config.toml
hidden_size = 512
intermediate_size = 2048
norm = "layernorm"
norm_eps = 1e-06
tie_word_embeddings = false
parallel_block = false
init = "trunc"
init_std_qkv = 0.0158
learning_rate = 0.00779
max_grad_norm = 1.0
batch_tokens = [65536, 131072]
doc_mask = false
Each number is 500 + 50 x the weight over its row's rms, rounded and kept within 0 to 999. Layers, rows and columns count from 0. Numbers have three digits each. The size before them is the row's rms in percent of the matrix's.

# layer 2 MLP down, 512x2048, rms 0.0398, rows 335-434, columns 0-63
100:453516592603525430608510459553502450387486555522515575539471552513396593416543522485398481476511504568445500555502586552505488511500549558519521595488519491562617420535502481452573448489524462
104:470468441514550468592489378477460442603531474479519460482494442454485517439556423440426495538399414472549493442463502421378419465507545444430496507446455510488541612523520570518502497527499436
102:539582529460463561533424512524406449510557449562507505455529523493487424517484507641523487505536548564508564383448530505523535544472473490517509440530395624506483588597534444487515519474544508
100:485587429469585405463439500415565459573470586545461482430514523525478469554381528449457596522560595500478548423541538533497399482420484508527543538462378556538510545459517493543485522520345481
094:437501462562487501573500465449557616412523552431506434460499520436481519495530576521471489617557573642564459469490567493601456506402532618437483460459466492544568306540595527476431442546487553
099:592514452471458513539483579497469500498466508561534505408569449535466451408430503479424561484528441573426555493535472490545556538517472574431542560487489606501544471459596519530545472496535485
097:613459525481531515524419496535537467449464512443517541439549528520515542508538513453573523492516551548579530539621537472483506452445443473531541479475516545476394526535528530484470501471540486
103:531553536454530514466430484490435539469494490516462502522476592422486424458452546471607459533491488555539460441463546532547486509485525488468445580563442436506536456509430540454513584491451477
103:433483531538525523548525553642517491560460537487477540518508473540568515507537504383446519472540540499493481516456513428458397520538525445583474459536567494581476532493429531496538512429432507
101:536514551448481427453543467477506537511533495517478525491462491382599599531479535465512472524513547497498497450497498506456442518549456476500590535389467508510457388451524612553508435482541537
102:518455458516567483432494509451523467508479536439589523637544538542439273438539552489431678536419506518503580508428493398463429512490498482550471423497411546460490561506469495500559463593598525
102:488517497518503517557482603557582520508573547519521570504545564566464445429451588567521506497528475515499510478496480503470468462475573505502484456546506513497467605523492422596530597534464497
102:548508438442544621528570546515538438525505461479478492470465523431562460577504467507459640424483463504488465445465488493499457493519537490434549514479440514542512436382587583554413458562458635
097:476463505518570493459432447535444490475494512429547467542639516464454396522415501529437406481455476536469456418581522656567457515455413502566496574466578526489443521473376493428408503439533508
098:539451538509471534462525519565619497577450517525478524554471528509532501503535546487414520538463546558487501519539536548477470516539549533476466436430482473414433481550534480479603427466537550
097:466462509503489492514493453466538328448524447554543468487329445453449590508529416570459460456474465502481402471446494536463528542576549482455537372575446432511533504447375460517486425453495491
098:481520480550410466494451465480563409546490530474489495448508513431492493472533501483526505532490485464464461536430478486444534521542493511547523494418562442453483501535498552468496582457483516
100:489480536533511519524390491481517503429406510478499570528476442530509498495472397371503580520549449540543491490482389551387440451515415597485525395410498526332519456480512598502425455449534490
100:605554492464480504521500537432521485577480430444540515440586421437465527504545466493532655451520511497492503500564579526626371528435530486553472437513530544574490494507410474529489557444611508
097:484535428522444549547522459513407492376418520434494399452483547516509530541547550411492566475454500477505487491585498455455526503544448423709445471454488531514498554398523432428506481477516561
101:501451558501408438561447528501438557558543507442468484510531507483497476537528522488503429484504541493494506455459420454439573491579515521514456549562511531519497416531446502397570472493486536
104:495549499502511486539397526504536480567534462539529506497419535617470502480576421478490529372622490495440507500457577472504468415543569509429503500486434498523489497414560561501475498452531488
101:413493462442567513483482473583465558539573462545455528529505416533532504560449617524461444495425556494452521487549472511454523495466533458483457528465456463533468471498405494500405552460479503
101:517540511397500464426467497477560541495507492510457459498443551495536544531477474393462575471506548603560569521379507529464498516568399417514560526480482549515538425448476490497432531490422540
102:532536493412465490449544527545631490483511439539464599487514441392481564448554456559461418577478461446492592513543497575527489465509492480500522539393542497562536537497528535506458477579433542
098:495497551472480582484438469542490429493507558474549560501472558497440503487458470489484524493516444552531429458467479464532480510571471575509543523465426461562433544581542451448534376477420530
099:575554520492430505482527381527557483506507479474460493482505443451488439635509531563556434504617519518582557509431507497506384464511386464540504449505535465513491528528623557510613482456496489
096:514580456548557485476451362454589539546521438521538508491515462420529598486548410519632492498424497518429488448520524460533615475434506490604532455491496473452513498472544567522413446469474551
099:517421492533574444610556433556511456526483478436512426462480542458562500483583473499485526466545522545463572479614559556470421468466483505535484509550522455455551479482518534453467494495562523
099:521520363508508487462460458537533461404542527502548456551458475540564459411596432450482461416462409532532624553503456441490515506492527452577509475658518482442496574512499472558490500496491442
096:476450481555558447466452415552536338513495512472527518397479500492517437451418523448488538507516470562497585456441513538439506510489502527387464409542581485481464534468484395523536485486572524
102:473488498449539463440468485516431627451540433490501562454541493480569457611476465461558401483523458506494430531452527533494599565483569589535507465363510514401504458528457623424458475443493483
099:590505522517419516614432539455515459481484527562447491557551528443522458501518453559482591457556498574547493580583549475538617483482499487523564553550518612557453528506442489524497504515518489
101:507468526544490569545559507392578361548473514535473564479552496426516609435454586470483519510510566492544522527523551461451619471524467469518511507488386499527564505498450552556455513506491433
099:593478478507539504519396464390566432529476460505499528496536474516495562481442460540523493513517561482563505545447471477411413549569575564574553463498521592582444570442439547484483525526455515
102:549493491592586498509561470546455459437549476550513513467543485522531485506543501505431539442460508489496529448454525542544389506520502539577511501481543574501486466467552486544489481477461478
104:515497540454527545438548485534541406404463432413446515549493504487563550556522475542514498551521608454525432534484554478539430467384455592499483405499504419489551463557520452534477452516563520
100:343580434567488519533560551542476481447496488491532500457427497419431533591469536494511418434386494442440556470462516518503433455477498444539475495482517514603466494528485533606478572496463583
098:441490400530528460516593498494531591572499594570503480529556509580585545481561546497476562540548529435412584526524450488453470525441513499472455500501563502462530550445493486490530493536514494
099:429512531558439464456544472624500531447501557485540478503587479609523586542395543497471447611485492491462513514499505539581485576532534568516485523522420536549475478500476536384461505456473451
101:444492579434505496516621505482478432418467458537479481461483514526618523467431508493453398537436378465454498457579463528530520552476478482380467486527527451446543492470539471466395519562470431
100:534520511494485521525528559474445520559485461555412473584476455596388445476549462455419439426489506553453452506536472482399516458471498501634539470524537490495447535488505600530547572489575528
102:591478537444548516403509662595548481540508474472449566530449443513532590488469519544536458609484424470510429573453494511458483583590581494505467544628448543511509458420459575486461603536590572
100:466545428569458554504506423466484505559564500556423531493515481457490568481398531567483507470406565517615495576556524439494576567573494497515528452596508444435578531453473460478512537481498484
098:555445498549540456501515545487435544518606534435508514487440458515495569612491486499546447581520540465503532491434448449547558524539584490471498521511460495525466594442498586572572409529412495
096:503451516472573660397440488473496568420533470423510527483513563636496423532531495578319580481511624528547452457497429492434577504550448569464558391421430486471550492480478483564503454450514496
102:548497455491560527552483546513392565487450549571529478513379412450501518502419498545553476449524457532459440574490557546482546502498447540456459550582492589467599520518553496519515603509499495
097:464504406543453557511473561508539437508448556496513526525534548499544492483595570467555481472503480547557454510351543509398473532503514502458567465511448531475509490505552401593581438484464554
101:476513532414425495495488469527494478541534447585458478559562447345616381562424576431518530442523473528498508595522394441422343498557518556590454557547475449407470581471484490465483557513513564
100:573410586490541530502523431480421478507508452501525471387478456497490536436557590583545507374568473440545438500551395535549472550453475509508531598484440562496456509566445568435544521612552506
102:506610526528484455506556470530527503466435525535544436449494541454508631440486498459483495488442485480520523484492516509446456471573579432570537420454552492503541513544417565522609536520557534
099:457466516450477495511541444506406485440447431449463465516470421483554424556489479560428447487561483469469456487489521491528515476500501604483521573508491508453522540623606392501427532561555475
098:519521497534447543510401512527521482469542564445568535511473407436471454551563500502549580498578480419482580436514531487545519485483438506473502478511524494580562502517474438453520500574547428
097:459500506522448420550404494517540442503479445532513674580483584512474484474509541616628534567500475513512494521573464555564492402434500514454450496531429386519442518466477469444446476452503458
097:489574524501427527502503442532505425468537450535593528532552457463547439578501530517520463510525479479465486442550519506401608567515376536419513613461494495472463470559515501515495475502457518
102:576385526450557521582514494461557466528526490473591415543608546528547459492514473495497571572588486463453396533423438531471442478397447487556477524435469468463475510521477490417379371455521549
099:511558556508482465546451493507585560537467577503461412468497495468489429518590501585467442508425460504490533556441487482399387452474566492480483521442464500538422574500428528530466511435466412
098:556521476444462534552495428502512473465486478561496519563627494489516512522524556407457552522548541471466388543491527561496539601526500436487477506475486434527479494448590452509477437477538466
097:471426429483495508463450537498419508486502515485525441422484449517475507428443450463405393511493466527500550454477487535475443468485592486489561521339469548476534529477528418460441553519578474
102:513485567493478544507488549471507471391493523522437491491491509498486475485448546521505413506507468541442493529460522498577378568558521497513393502464509504545573426559533482496545489538504542
101:467503475424414488477419556453397376465532484501581530486442496491427411516316526530513456448529519478460534492425470500591542443476481518485548515490536613488470588528506453542509477476502407
102:533500445562485527532414505437440496516488520469560497403510535512462413423564622454540506498503443452574511508463509524574552530438444438526428514499440493472539463535584538463533512532486433
100:510490564522382610482604509577585548424518483517458520432546500489495491522483534398521563487519519542537415474490469491544472518579416541456513515472484484495468415481442577460495537501460530
096:501513415532501448528484526432569454476484497467524480485480429554489522473538581513567398537523535557424556519598490516455362479475461456532580444594467455558477569385440436508472436471535548
096:535492620580493467537471483483452525571485454456530549477526537505542391526503481602422457509385457416442514517545501560507502459450487376557507503562540541465443454485449466508455481496473566
097:503464539481498482547492577499545445492464523554451437549534496487436496493510441405543491535562600606521501534521459358434660552395541488463412502463472498407565527523447459530495587459453495
100:476541480433492470385411540560479491468558542515433538492501460465498444473518482531455513479406502465560491509532553579484402535524496566433563467566481573474554464568468556538504458532508484
098:543489442548509461448641627500495450484505535486511442541467498451506429509490602473471519545492488567388537505528464492460411438477486454532505523536476496582579556530489454491492538523442498
100:501406509448534500434385436450578540521487499549526490492459524515526547484534517491575447554541516436466551479514467507548604534481497480558457473552458523359490517486500419495497531471560466
101:517524471430444436577565485455570529609478477486540481438391519446486645537529479541499564484500502482517506534471495492445527396427510561560482519405488465454520616510530490465502554503481427
097:396507542520565555507490485468509510426443561563507490544458494401514572510513486466431609523385599473467421495480537513439634502514534497448501541447528540503521506419548528448612573523517495
098:468539500486492542515643528482509566525433537493467513474488512553487583462422581511539389535438452502508490505553514488499438495502536507477492544602517466514501509505513501573522509517452497
101:432500559444523477447535653533536522442587505422451445508563617492533417443498519581374512562439498538415459488440490499515562446512521529558536500513352493449489464528533474464496517515548437
102:496513533506487637421494511497516481454502583550412469490512566525584604542471475509570510522459472519514492428465431459531412468518452514448509538559523492527440528377530515481599548493470607
102:515576478442499476470487460500512525487483505478458468449521458466461512529509456527540493431523491493567466491470439490521496548487568524445556605606558487534425471467489549567406478451534535
099:603529492585499413492485532479427542538547523506447544493521486521462500537444465483393470492451395446493522488380519454573486525488569483478425491651502499414504554529469486487481470478511475
096:420462453505528427536547521437407410536543458521514547533450405451445537479458526541514434483485487541556515545490451520522494552395444500477527694510502404551472562493435597549449577455484577
098:426409484490609471461527513505402507456445509546505505497479515564572574390393454476466662536504442456439417502422425468526426532555465484434510544531478460459539449515436502456538381424538606
099:634608515498540508581450520518510539481535457550501609496476546517569536491526567472544557491589485515477574506472511496512501595582454547463533475493551573470509538563457460552514480554421526
100:558515527386513477460531467455506531478532453506436640576483532593467488516502524438552614450533498431409533445541443542518556486523521478475489470413505500571485571525484489445522454556541534
098:477506468528552399486516535506540552468526494515514525514518494493529403564571479575560519594402421503392477520445496512560540478526417531459491466475529528463525428533458463512449470519491575
102:451580530433534507503418498501459380450484456465485485520507492487567498518479494435547595528472506579558464493451478459476514469523503489576452540563477534387458457375442483533471475547451526
099:392469435510488534557428490444424537426578492454486465531493528526469498488450553417539547452439471520529497455522471450555439462514464497428515434523498472515538563595479515498439531566462490
100:388512563496511426497519564483627417533576544519499486463615493491399483435535450460419572428462461458483462517432433501506482566537485557546479489566480445418564551511526511494584523581515490
103:465463521488416412476509606412468529499552568461541551526542506460495496517399535592507457526500541610486568573478524485612388549526507508521500514548510501538481567470557482534418509491516539
102:501500466521608432499550502475677369442496497472457543541489434453533477563474518499558540493467407461512474511496539552533392460452492503420564464502619477472513483555560582434495508497476528
098:486463586523423521568540511513445505455513540475495472438455476530506607452487548447510469506432506460502551421441512431485370440582443518424540453587478609478523457557585510450528460515539533
101:507564479538481490520467446488471581496568524475546478607518494464507433544467453530556528429499508629483532475508425422530513505451579499422488442520482362413456547500397502481506496487474478
097:564577535434448523493551536483530503393471465506511456530601441507471516479508392517535570545522445424450642516453533537522549521564531451493457556506452509502425442537428427477540472566485470
097:399451445469432563536473423477547569544499445479567440483453552495491515451523470480457469618423467528526591599446517520499534498499523508457483488537602503442542476458480635484496467406440410
100:512596527583473487526518502457425555458484572483481444545432455578557464559435526481465517563548561474377398576542515511509459568566487492447575504422425522483454473427434432567463467552511561
098:470458492439576528490429416504428607484506450433596515536417475440497550486494563588520503438547473520519471509657540497494478521459430471475529531499494532446462473485465476442462599452521435
099:518413450585499507562465522582564544443534522440419573466512466441505537445573471345596537548498514506518432524534424575458517540557454523537500513482524528595529409492383496520516480468480468
101:499678520518536433528541529411421430448501417498533479469542486433414398512529533595484536553443456483498562439512578448508503498567643515532543456473429510518490494407542509449477468532539456
100:506486521556399502503564418446439532496563464517534488591458561518389564559502510427487463518564493495488440530512537631574464540442406493554525579346476548455503506562499573523498482496437528
098:557472551473444465545490500574408544433537460493484483547456491503603517581490525510506456469492550599559533550482426522431511510464459534488472425498536534585534435479498530544456571495510513
099:436488459486397456496493505467432561533476535451428399497488448424429421495515442436528472427536495499535503498481539494493395462501532484540537339519502589470498466558506473532388519573449464
102:483458465471496416478460492501510589524528475501444390512446409532516553478470516497481566468425521479488545516420496486478570476470518418489432453518575419482501563434508528504461459526535532
098:459505526550521538484489603471440428500461546514557438501485531497472560472541474533514408553545446415496503466482508449476591416553457486509493521553542475415559607531469569488473551509519538
098:525404395487506383488461484455547520389539534486537463435483443480512541502428516495480415494539534499537464525556470444530589446573463584496458526445447479479480526472595467479460429419503532